config.toml
intermediate_size = 128
hidden_act = "swiglu"
lr_mult_o = 2.0
Each number is 200 + 30 x the weight over its row's rms, rounded and kept within 0 to 999. Layers, rows and columns count from 0. The size before them is the row's rms in percent of the matrix's.

# layer 8 MLP down, 128x128, rms 0.18, rows 0-50, columns 64-127
104,218,174,207,172,136,168,142,186,162,242,191,239,216,244,213,223,184,208,150,183,189,191,186,197,174,163,213,217,161,184,176,190,222,179,188,149,218,164,201,165,132,210,205,194,194,184,195,179,211,252,136,201,153,197,223,174,205,156,153,229,244,201,204,149
096,172,178,176,271,190,268,218,202,157,247,225,215,219,222,167,219,239,250,215,194,248,229,191,195,244,234,203,244,214,205,217,210,209,161,206,183,184,237,188,148,242,262,178,205,225,173,187,217,169,154,220,235,174,183,207,214,189,236,189,184,146,209,210,209
100,203,213,221,186,250,215,220,214,152,184,180,186,200,213,229,209,191,209,276,184,217,238,206,255,252,127,188,200,217,187,194,204,139,176,145,141,218,157,227,208,166,216,196,194,191,204,206,216,199,152,128,156,191,192,194,192,206,211,176,222,205,251,191,262
098,198,167,198,205,190,226,163,204,232,201,215,239,147,233,265,182,204,206,170,223,205,198,200,207,216,155,155,246,214,146,165,226,207,221,207,168,203,225,167,199,226,159,212,155,196,176,157,186,186,144,196,225,207,185,202,225,224,169,195,119,198,219,234,220
095,186,201,255,229,217,177,176,165,221,165,222,231,151,238,223,258,219,184,218,192,206,275,150,209,176,228,127,189,172,227,146,205,161,191,200,187,161,216,226,238,196,184,219,168,188,148,130,204,206,150,225,166,201,201,195,247,157,248,184,187,198,164,230,206
093,199,215,178,222,264,224,206,182,226,170,193,217,227,193,169,233,206,222,180,218,185,176,186,243,243,182,216,195,151,203,225,203,173,200,160,211,216,240,194,215,185,155,170,190,192,195,133,222,207,221,191,183,219,200,166,205,203,182,149,176,253,263,201,226
090,259,250,229,221,187,247,261,183,242,201,195,195,210,228,168,207,207,203,206,172,208,211,176,199,151,209,234,197,187,238,191,205,217,230,224,190,193,228,182,216,200,158,159,219,137,198,223,230,142,211,150,271,219,170,162,215,247,224,195,258,141,181,188,145
090,189,200,201,226,193,235,171,227,258,209,179,198,155,202,187,203,208,207,222,186,233,235,178,231,221,153,249,183,224,189,184,239,196,173,206,169,231,214,196,180,220,185,238,168,194,191,200,208,259,237,131,209,219,192,168,153,242,245,220,216,175,234,198,200
093,162,174,246,224,132,232,172,195,183,208,201,213,241,161,181,203,212,159,187,166,180,188,206,187,152,175,218,244,177,208,208,203,203,251,211,172,215,195,206,210,177,215,192,216,190,252,158,185,171,222,257,236,130,174,198,204,218,253,167,146,140,205,182,197
103,192,224,214,178,228,225,204,177,202,179,187,187,185,215,188,186,229,221,166,183,219,143,239,187,154,213,223,220,203,214,223,194,169,146,175,203,248,229,236,211,232,226,206,205,290,194,293,220,210,181,179,164,190,222,176,196,202,194,231,235,160,179,234,180
118,231,228,213,189,165,225,211,200,177,267,183,163,242,214,227,243,221,207,183,265,169,251,200,216,236,209,209,179,220,174,225,216,105,165,234,190,197,190,200,202,195,231,230,169,164,203,219,244,229,159,195,157,181,212,171,239,194,189,229,197,247,203,154,195
099,185,192,228,252,156,191,188,225,180,152,243,187,191,262,194,207,200,191,209,216,232,264,231,182,191,237,157,204,182,203,194,198,218,224,159,173,250,230,200,230,175,187,211,194,232,213,190,212,156,212,213,161,192,233,209,176,238,199,209,179,220,243,205,189
095,187,238,157,214,248,172,231,196,149,201,214,226,275,259,233,197,230,236,173,166,186,191,251,193,225,179,231,200,169,188,224,155,206,176,210,147,136,185,221,180,159,196,208,175,204,202,205,202,237,217,265,218,247,150,226,185,213,159,178,205,223,157,186,263
098,206,195,169,219,182,197,134,229,166,229,259,208,186,197,228,234,218,185,158,231,216,185,199,195,203,233,185,191,207,177,179,229,182,210,155,173,235,226,152,215,149,183,224,221,227,203,190,237,235,139,158,222,249,260,234,207,150,136,171,205,247,217,218,160
087,184,216,188,240,190,261,178,154,132,165,179,186,183,252,242,186,195,181,216,203,202,206,225,215,198,236,193,204,176,189,128,224,217,237,171,178,199,254,187,185,188,143,172,190,174,183,219,188,210,165,224,189,187,208,166,187,203,213,245,227,171,182,222,216
102,159,232,220,185,185,196,131,233,231,168,183,219,241,194,215,264,190,190,232,192,244,217,144,198,200,212,183,229,208,236,220,188,205,205,151,167,215,173,189,188,194,229,224,133,206,227,165,164,226,225,188,250,276,207,277,291,223,163,211,195,191,168,204,180
100,164,220,167,198,178,214,169,177,242,216,208,262,224,216,209,192,136,164,221,184,171,179,195,174,227,243,175,187,224,208,136,256,250,253,157,175,161,165,229,193,246,184,269,192,242,236,211,256,182,213,175,199,195,243,188,225,233,173,205,210,184,201,189,163
092,255,187,219,217,208,194,201,214,140,178,194,190,200,226,230,220,183,184,215,234,195,245,221,195,193,197,160,214,191,239,186,195,231,179,221,179,200,231,231,187,180,267,293,169,218,220,199,188,197,246,243,228,237,167,178,268,249,183,191,209,175,172,234,200
082,230,196,155,197,180,204,238,204,225,204,228,170,175,198,210,198,230,243,190,181,186,210,198,162,192,230,171,226,185,145,207,209,195,222,204,227,200,195,140,153,244,217,171,191,148,192,227,157,232,202,178,220,179,202,164,167,158,218,289,183,188,220,228,254
096,167,224,239,229,120,190,194,250,209,206,208,232,152,194,156,109,221,224,209,222,217,210,212,220,246,158,234,195,244,176,172,185,213,185,204,117,201,183,232,191,191,255,194,161,212,191,223,225,217,201,198,220,188,220,161,182,202,179,181,185,183,214,198,205
124,232,203,213,219,219,221,238,179,211,196,178,172,223,202,178,162,205,253,213,197,185,229,246,181,168,182,198,195,185,204,273,165,212,200,104,201,202,151,207,175,231,189,176,195,189,169,213,284,260,196,296,184,168,203,163,177,176,202,204,200,234,250,185,194
116,117,173,259,180,214,194,227,149,235,149,189,161,153,231,197,179,206,233,217,170,232,216,199,155,198,180,238,164,206,217,201,175,182,149,229,187,222,203,146,227,178,248,213,197,209,229,166,212,179,238,191,209,206,109,216,178,185,150,143,216,146,184,183,212
094,186,207,225,257,203,198,239,161,220,190,191,221,181,170,207,214,190,234,230,209,210,166,242,184,162,163,202,170,248,187,214,106,191,211,190,194,185,198,185,200,213,217,260,138,191,231,181,201,207,186,163,225,187,233,179,197,212,220,201,213,183,222,189,190
112,178,196,187,190,204,237,225,200,212,269,205,189,199,248,149,218,213,133,197,225,157,217,165,209,209,206,218,191,210,216,198,166,183,207,236,222,168,207,233,203,179,200,201,182,196,200,263,205,181,203,242,192,269,205,175,177,143,204,209,219,233,243,175,220
113,185,176,265,160,233,191,204,177,194,179,195,170,131,190,244,203,161,221,193,221,204,215,224,195,196,222,209,187,155,249,211,216,197,219,207,200,222,199,161,161,165,180,215,167,231,168,208,190,180,160,138,247,251,172,132,173,185,219,161,218,230,238,193,186
092,177,237,255,194,210,222,168,140,245,183,173,151,201,212,212,188,231,186,229,165,179,235,218,246,181,171,214,181,238,192,194,171,246,174,239,223,221,190,271,167,182,216,155,211,181,230,160,208,227,259,209,185,159,208,117,185,190,235,232,186,262,209,205,191
089,163,184,175,213,164,229,257,153,187,185,189,194,211,213,192,220,203,213,205,174,228,206,226,172,154,153,145,211,196,205,129,167,224,215,206,192,239,195,165,241,221,226,191,203,178,174,190,223,209,231,211,175,175,267,204,195,208,198,186,227,204,249,242,221
100,211,239,191,217,191,197,171,208,199,226,213,185,187,218,213,230,259,195,218,160,228,243,206,217,161,161,233,153,195,228,173,242,150,169,214,225,219,167,198,246,200,174,182,234,206,211,252,221,214,169,176,201,208,215,214,167,194,194,162,267,251,210,189,234
110,189,184,220,223,160,185,215,201,199,194,248,212,212,231,169,178,240,223,179,196,233,171,178,219,278,222,212,226,223,208,190,182,158,172,169,189,179,182,198,158,237,214,176,219,227,208,197,147,180,210,210,198,176,233,142,210,226,181,207,215,155,237,237,218
096,192,144,213,175,225,190,230,223,222,210,207,157,223,227,177,185,203,203,271,254,209,258,257,224,230,195,238,168,162,210,231,215,206,198,248,177,216,189,163,199,162,177,259,242,154,183,249,205,212,192,259,269,205,227,198,189,222,174,172,164,221,277,188,155
106,174,185,136,122,207,217,162,211,203,211,200,181,198,203,230,182,210,214,225,204,190,157,198,223,217,217,246,184,154,215,158,188,215,238,194,187,202,210,202,142,184,234,221,166,204,156,267,204,164,222,200,159,158,203,218,139,188,198,193,237,209,207,219,213
094,223,240,192,171,188,152,212,166,205,196,244,191,248,222,210,241,252,185,251,150,209,210,175,159,168,167,137,224,221,170,209,163,152,196,230,160,228,213,206,154,203,159,152,245,163,243,233,151,240,195,193,230,193,221,145,186,174,222,139,193,150,197,169,227
088,236,232,160,257,210,182,177,170,189,239,246,244,197,195,173,209,214,240,147,196,162,195,193,207,209,228,232,209,232,238,243,185,211,185,147,117,224,255,190,149,245,215,271,164,189,195,147,179,198,227,189,241,217,185,174,215,142,194,187,192,188,246,212,214
097,217,159,188,272,201,222,205,172,219,238,221,182,265,209,246,199,185,201,198,161,229,216,177,231,207,197,176,201,240,192,228,179,194,228,220,162,220,196,211,150,177,203,221,197,191,223,178,194,177,212,157,225,204,187,189,170,124,226,215,226,259,198,209,190
099,201,223,180,203,221,185,205,219,183,186,140,203,141,187,173,202,226,210,212,154,193,173,226,186,173,211,248,184,150,148,162,217,181,193,250,266,240,211,210,156,273,226,195,190,219,167,230,177,198,185,172,230,214,182,156,213,161,224,219,169,193,204,175,206
090,239,190,195,206,232,204,166,185,214,232,228,206,167,262,208,197,224,176,163,177,183,235,215,239,215,166,127,231,217,248,181,209,197,187,196,202,244,133,216,161,126,229,213,197,226,206,179,237,189,300,234,180,216,194,147,189,213,162,243,148,217,205,199,198
096,208,249,237,227,188,201,184,244,246,223,179,217,178,189,172,227,188,221,264,186,195,190,161,140,229,185,221,223,158,203,184,219,188,173,257,144,169,209,202,193,176,234,197,216,212,186,205,177,216,190,169,197,245,147,154,247,154,187,202,155,177,228,181,215
081,196,222,214,189,168,228,172,198,195,219,150,212,217,210,234,149,191,184,182,204,194,224,184,236,168,172,165,252,198,182,190,245,183,171,182,174,181,220,181,235,136,190,245,199,177,198,190,267,194,196,147,186,285,213,266,223,142,167,165,167,253,180,207,193
110,207,216,266,167,152,179,216,184,175,266,183,233,199,167,208,170,202,178,219,184,224,208,228,237,154,182,151,146,227,262,245,213,205,139,195,185,242,223,163,144,176,185,225,176,184,180,223,198,192,234,219,182,169,224,193,176,215,195,177,211,195,227,237,220
099,243,178,251,169,202,122,178,215,151,218,190,252,264,191,194,177,184,144,228,218,201,222,168,242,202,176,213,204,155,260,162,226,240,153,184,230,181,208,235,172,189,198,166,200,156,234,183,218,143,159,220,175,206,137,209,176,219,206,182,166,203,160,216,194
104,223,165,136,146,210,235,210,251,202,222,199,127,172,219,180,186,179,246,220,185,199,243,173,239,214,220,187,192,233,182,195,222,235,168,228,186,171,230,151,205,202,196,180,276,211,190,255,156,213,215,225,227,223,244,192,198,169,147,196,223,217,212,156,238
100,216,116,172,209,218,179,212,188,171,221,199,205,247,260,174,166,202,209,206,200,182,152,238,233,171,224,186,149,202,191,212,140,258,199,222,104,183,138,186,194,204,242,235,183,172,191,139,172,187,216,234,194,212,161,176,199,212,194,223,144,205,197,179,206
102,180,282,178,156,199,205,160,204,165,208,170,196,191,206,216,182,153,159,166,218,237,197,207,205,198,195,160,237,193,152,199,219,231,166,250,220,252,149,227,257,226,191,111,190,150,232,173,169,180,162,210,189,202,230,164,228,218,221,237,209,198,141,210,198
096,191,223,237,228,181,166,217,161,168,211,227,162,141,207,207,167,183,214,195,233,198,188,211,190,185,180,189,196,236,166,178,256,223,224,232,197,204,233,217,263,154,185,188,180,185,226,203,172,252,242,182,207,195,192,248,218,196,179,211,180,217,249,256,169
105,227,202,256,180,140,184,208,184,188,207,186,154,191,223,188,232,193,224,218,206,275,197,193,199,216,175,212,193,146,177,219,198,237,160,209,189,246,166,180,193,210,259,206,159,194,266,220,180,147,212,202,167,186,223,236,116,212,204,161,217,235,194,194,248
086,189,222,226,211,156,185,216,206,210,217,214,250,213,199,186,212,147,168,239,177,201,178,195,165,218,180,206,188,204,198,194,184,177,173,172,169,201,259,239,207,251,215,177,212,163,192,223,196,221,207,170,204,190,145,199,219,178,214,228,184,155,218,217,238
108,221,202,170,201,170,184,137,186,227,218,239,228,199,245,200,190,180,141,238,221,207,269,210,238,224,236,199,188,199,226,190,204,201,144,216,141,205,263,186,207,164,212,229,202,186,147,202,175,194,164,261,201,213,250,175,227,209,211,206,180,200,116,230,225
157,167,196,224,246,202,202,211,190,190,182,229,155,229,145,210,192,203,218,152,149,198,204,232,203,172,219,178,221,141,205,210,142,203,200,190,172,216,200,248,199,219,120,151,226,165,193,230,158,184,206,235,150,179,207,204,204,193,222,235,194,260,217,117,196
105,212,218,172,233,208,183,176,170,184,193,195,167,235,192,240,201,217,150,200,262,154,158,205,194,188,221,242,218,193,202,189,195,187,227,247,222,179,238,232,191,174,188,225,180,164,205,248,209,199,168,221,208,206,162,172,117,177,205,214,222,173,193,218,162
092,233,205,171,183,204,195,239,223,180,163,230,203,148,177,244,264,223,195,200,249,205,225,196,253,163,223,177,191,171,209,227,154,270,177,189,202,202,238,179,199,145,191,159,219,208,175,174,225,188,176,164,209,229,218,228,224,175,269,138,204,195,194,168,195
093,175,151,218,207,213,190,198,185,171,191,202,182,238,184,213,233,175,174,176,187,220,238,199,214,165,191,147,197,174,188,195,184,254,198,274,214,211,177,184,235,235,173,214,194,176,155,159,181,156,192,264,200,253,188,180,204,231,240,182,190,193,186,124,214